{"num_hidden_layers": 12, "hidden_size": 64, "num_attention_heads": 2, "num_key_value_heads": 2, "head_dim": 32, "intermediate_size": 128, "vocab_size": 2360, "hidden_act": "tanh_gelu", "norm": "layernorm", "norm_place": "pre", "norm_eps": 1e-05, "positions": "learned", "qk_norm": false, "attn_scale": 0.177, "bias": "all", "tie_word_embeddings": false, "parallel_block": false, "init": "normal", "init_std_qkv": 0.0189, "init_std_o": 0.00387, "init_std_up": 0.0189, "init_std_down": 0.00387, "optimizer": "muon_variant", "learning_rate": 0.00853, "lr_mult_o": 3.0, "lr_mult_up": 0.637, "beta1": 0.95, "lr_head": 0.00711, "max_grad_norm": 0.5, "warmup_steps": 200, "schedule": "wsd", "decay_fraction": 0.493, "decay_shape": "sqrt", "final_lr_fraction": 0.1, "batch_tokens": [8192, 16384, 32768, 65536], "max_seq_len": 512, "doc_mask": true, "z_loss": 1e-05, "train_tokens": 119900000, "max_steps": 4133, "dataset": "wikipedia_en"}
Each number is 128 + 24 x the weight over the matrix's rms, rounded and kept within 0 to 255. Layers, rows and columns count from 0. Numbers have three digits each.

# layer 8 attention output, 64x64, rms 1.31, rows 0-63, columns 0-63
166111103144114116123120111109124132144138112122107120103155112120146128107111119127139123178112131132122143081121117143177147127210158112155109171121147146140127152138103171165132107111142143
127112123131124145145137126129140118130122110131150128136137134117119128139125123114098099121123072097131095100143115114159084088153089111135120095072054127141123138156125132110117159177116183
132140132129175121103093133121135125159122138159121137103112138121119121088115106154133167165134118168122166136103126153127119118110167085148129133105170095128117099123133146130155090163126123
106100151128141139134126132132143156122136115125138107122122129127125146140121090121135137155123122146147096178135078127121133180096099124114123152110141129090131148156109115143140127141173122
117129118118109131127133101131135134122159142125144131121119117151137170140121138140142129110143120150147117125136127114123170115068206141108137125151118127097123137152156163097123111111156151
114141163128105155147124145126115143133123129114128155138124146133134134136103133136134098108131081112119120154137179145122116155104146171136167135149098131147093125140100045115142144108154067
109121125120115143103154130106174107120143136133108135130144123131105091106123099112097143144134137122153151106066114063090142146141141104060097154156117129147094113144127109114134152074068166
139135115132119142127130109111124127130136112136134123118154105126121114130137128123139122137140118128140139153142089089134126152157158156199117135152118151118080161056157078138121129131090127
109105160135121147123122126116139111140125137144140122123136127122116117131118114115139115133114161121149101166122173100064084099123137119157116132086131168093152128147158113131102175132140121
150115127124147124134115131132117126128147166135120142130131135135124115099129131143125118123122148124132131117112113177175108161105121188083146145151158141089099151105171164148092115120115078
124156131158122106137123127138133128121099118139127134125111120139155130144155137148118147106126139117126127121138104147128109156144129146120142045112141151137133134119159114077148178081135140
116136130131159131145115125129124140112131144157131123131140128115157128119133116134139129101138129159094113083154133138086104163159099175170109124125169102143044151114144135134140096151063135
126138146097136149129129108124151141150119127135130129136127139131153142145128139129100149094141167132142121109175127111149190135142143146172117134107177122107105163192206086103118122190131147
142123101116117135155161129131140153139132144130116131126159133130074122117132119121118134140129188116124088141100137125178132108125092187104079146166118129166144125160147140078100140192139140
096105131120127148128132143146118114119128131152139126130127139093157134110141111105144125123113120132095117085158122130179085115086120119143203156101184147084154133152108062109117127123169151
124156139093141165145120134112112130134139116134133114114161131114136096087124172120154130159124119206079117184117113138090156138106146090121154168104131150166167128075093167163119160145150147
109127151135117121115127148127129139129124135103143106112150144136129141140143111147128113122135146155136175114103233143170077140182169084177138104126115161137168153147154112157079122137176062
114119123120143144121134148116125118126128126123117128118128133148129123131104129129123125121136124223168146086122147068132145139159174138143181121154098156132115122136135171088137137130104120
130092125116111109119117131133139097134089160144132123124128088134112148134090145105135150133141164107095092130146147143145137143126153097119088148102108125147101129118134101178087126109125144
134116089151115136133131121178136121108122128147134129139117117120127129098151126145124106098124147117114142173108135113142147072159124138108147101124128081107109186115091118165135132152144166
133117132130139144129137133133121139159142126125132138105134146127141116111111125131151137106116061164146123142103164117121123174138090109127141182151124136091115113148193131171124169099132154
130142126146112103125145114123110124133107119141112155138145142090140146120122115131101134115108141117091121120128124094133077135118079149156116194085135106255151149157172129118146146100136216
111153126135144108111119123114133115141120108127149124135108121121122121139148132131142123131128126135098136125136126169128128118165139129080116144147147058123133104150114137106117125117131093
106130120126116136133127111139127113128119120114135122139107134138147102138104113137125117122129133076115156150126103124115116118155104065137170174155157152115129070107095176086159086142128166
162114108145118107134144124157126131141122123113149136088115108140119135113103138124130098159133103190152150173138090118108099114149136150141116086113124109094107147156135161091080067160121111
169133137102132154152110128136131154129153146133120139119152115118132134135152121127121160122116136069112148175134128063139187159121115130114146130127124156133113149146109129098098212131126093
133121133123098100143143137095130114104113133142143115140131121150115142165139144126138126146107095102077111112128156157154123141146133121139143118133067145134086184165092146141148129152083113
103137131151095137132143130138139123127162144118125124138124121130119129146118119111138108116123085075177104078118142065153092085088155155109114069136123111126138073064097153170104142130116095
125135158108136088105141142150120127125120126121098123119104132107123125159129162120130151107138083100145129207167066136158105094115161161161142139116120088140137151092178147085170167146146111
147159132125131113123123153132119157124117122127106110163128138148110126143133134144119121134126109077152103201155152138181130150137119099121081086185135046151136124073085127115128106174146138
135134124134138134122152131135134129130146127129129134123116136139113143120140103134110159108134167154127121121154111140076129140109126163089146137136068107074169167122131141161176146136092118
127109109127133128129129140151114113123160124146161127109128127148139141100126135128104136130153151110103137131146159100120226138126111136093089117070130155080129146093166145147127114087130162
143116102153119132142130136156123110156121138101132155123129116111113148136138122118146107147149147125032091148146109142120117084105147132045123163161133135124108114112145081157134068161111102
123170124125142106102110110115117130134139120144125126160133118136124098135132113117140127137138072152103124152127167097140169113156185144098146150113147116159152071127130085093167123182071075
123141129128115133096121123105136139112127122137137124126113127140131110145118123116124123128120125111126112143132087114187127093146162115093087087099145162127163099099126141075157110070127115
121133135119121115120130118110122141127095096126122144151114138138128125134121155139129130133108137123211081077129084156160144118134115111135137171068156124134149127130097105153171177125095107
131132147136136113107106135139141137114121111147140116134159130147131116131109123131134120160125153119148151191143131153116175110073132186152121126144106125180144103165110129137131085123153109
133128135118144135138118133119125143137130140123114110133133121120136134143151103120132139128125102129116165102182079093094169137085091108172121126120080105137172130114154153085074141177144148
132117143104136120135116124143127132120119140126133121105117141142137146156121142112153110120120159123142107129101170140093138097113131098224128119169161116145171164074104114065132137060156123
143119142122127109124113127108133124111127135119135124136118129137130149146103146108138118129123084118151160106109115111117097152086160145120150154116075162125147153125148151107142093146169129
148146122107143121120124111122116121131129112117139143124107135146117147136117140108111124152122115117128147120136179136112132111125136103123111100159191120154168158137065144139140124143083101
111131138156122111146128111107137129128136118120129136154149133133110138133137123144112131142124133171107182102159061148083088119158090075112107124154092189180104105177096147157087211123136084
147105128148140111113161125130144126141125138114125127146113146136164136122112128132135135125124121152095089118063122175132145148137171165162075139126120121075119067119128162185144195116167140
122098125128124141151124129112142121122111128119145135134121147126121119142125128141119129154121202114138107084178115136102064146128087130077146128140137157172109140135179139125113132092149117
122137118140133142112130143124121138103108142121104111117116129102136121105117123138161090136140076122100097086123167152092129133169145132137142147149156133111132142099124177132171081096228124
138133129140132117142126131157120100107118154143121114151140121105115125137131141114137144124116142107170120126185162164096146091150133133145132092171130157154121122133116086131182171159159154
147120106160124139128139107101122140137125135127120114134118111174134103117139163131109117122128124140144132080052134111145098170140131098057139114093079092132204147121167144124130096116088060
112126161095142141142121144125129144135138121134124121112119137123124137154119152138090118143129211047148100101080154133115117136136140172168236121128107063115159109139077182132101129158129164
122145095145146122152155120129128114144141128122139152089124124125128120087147135131147135133128111207119130118145130074185133146086071103119145089177128130102112134128073139128115062095135146
145132134126124116125141146147140141124117149136119119146107119132124143102106102146099124129146191095112174151146126174121135105152080129158111138091114099074075099162077105149197066128141073
104119131132127116131100129103117117134141137102124127137141121140132132145139130145119154096098118122142131101125127146091148103121100114107081106158128141096164146210148144164149123081116134
121127102128128133141118122120108122105121130133132110141147122124108113120142146131120135160133112160155167115172203175148105115139110152114111110079129142102110138119127122116055088099105171
134143117134147142112131130124136126147143127116115148115124148109126098127139095136133129115131092186150139114081129136138136121178058156112066156108086180176160108052122082091133120134114100
129094101123116095110115125151134152131134134113139145124136114127137121143128156111113140106139134093158147117088124084145135120108132131124107142136154134118092173084137150090092180116123103
139137161125123115133178118118116137129166138139102134133124124103121112111139120136135122117141163123147092164098141098124121159096103102160129148150111119132092111167132117127183129141100120
108147113117129161121113143123129111143128120125129116133102137131133126115111145129115105152134141091155091140139117134111166118114121049096173126163128172103156174084154106179081066141093115
136118142139118131133122127147117106121122116119140115128115140125130089135148109148120134093121076107123145132091103145134174097097102139129182102117096146149118077123169124148139121094136127
120142100124149094120125124170113132119134144130084136134106144145139135104122115126142152090138162158146187133145127135146104148141147129137141142153148114088133043132158073152159164163157115
125120133119118149132100123117108131127109123102136125129138141131150140129111129130156120131147110117110152136130140164112139136097138087154089152122097088112113129160138096148138158095120142
132145130146127100131129123151104158107160149126104151108128136097106155123164136118162147138140079170141040130124156136074117062129050110127157127088154064163094097142121129110064126124150101
139120122109140129115129142133115128118121115111107135130132130113155127126135151121127139135109105124112152110085128145126110139103133102166124074157217125130126094158170119154151120135097187
115129132107148168114138142116126100127125086121126124146145093101116139145153118124158127120141156151082128158123046143119119127106168117165148081118127116114133142101059091142086114110079151
136128134141094140138110106116141117123130097138165127120134124135101149155169122114082105121114151119132143124118100136132166154119124196078092082112154168160125152115066123104102084162131188
129127137123115134132137136120148122119095104116129120137120113137139125120125134121121133119121149087110172118148121077117102150136154133094107140117131125121146049123098146154150142080117170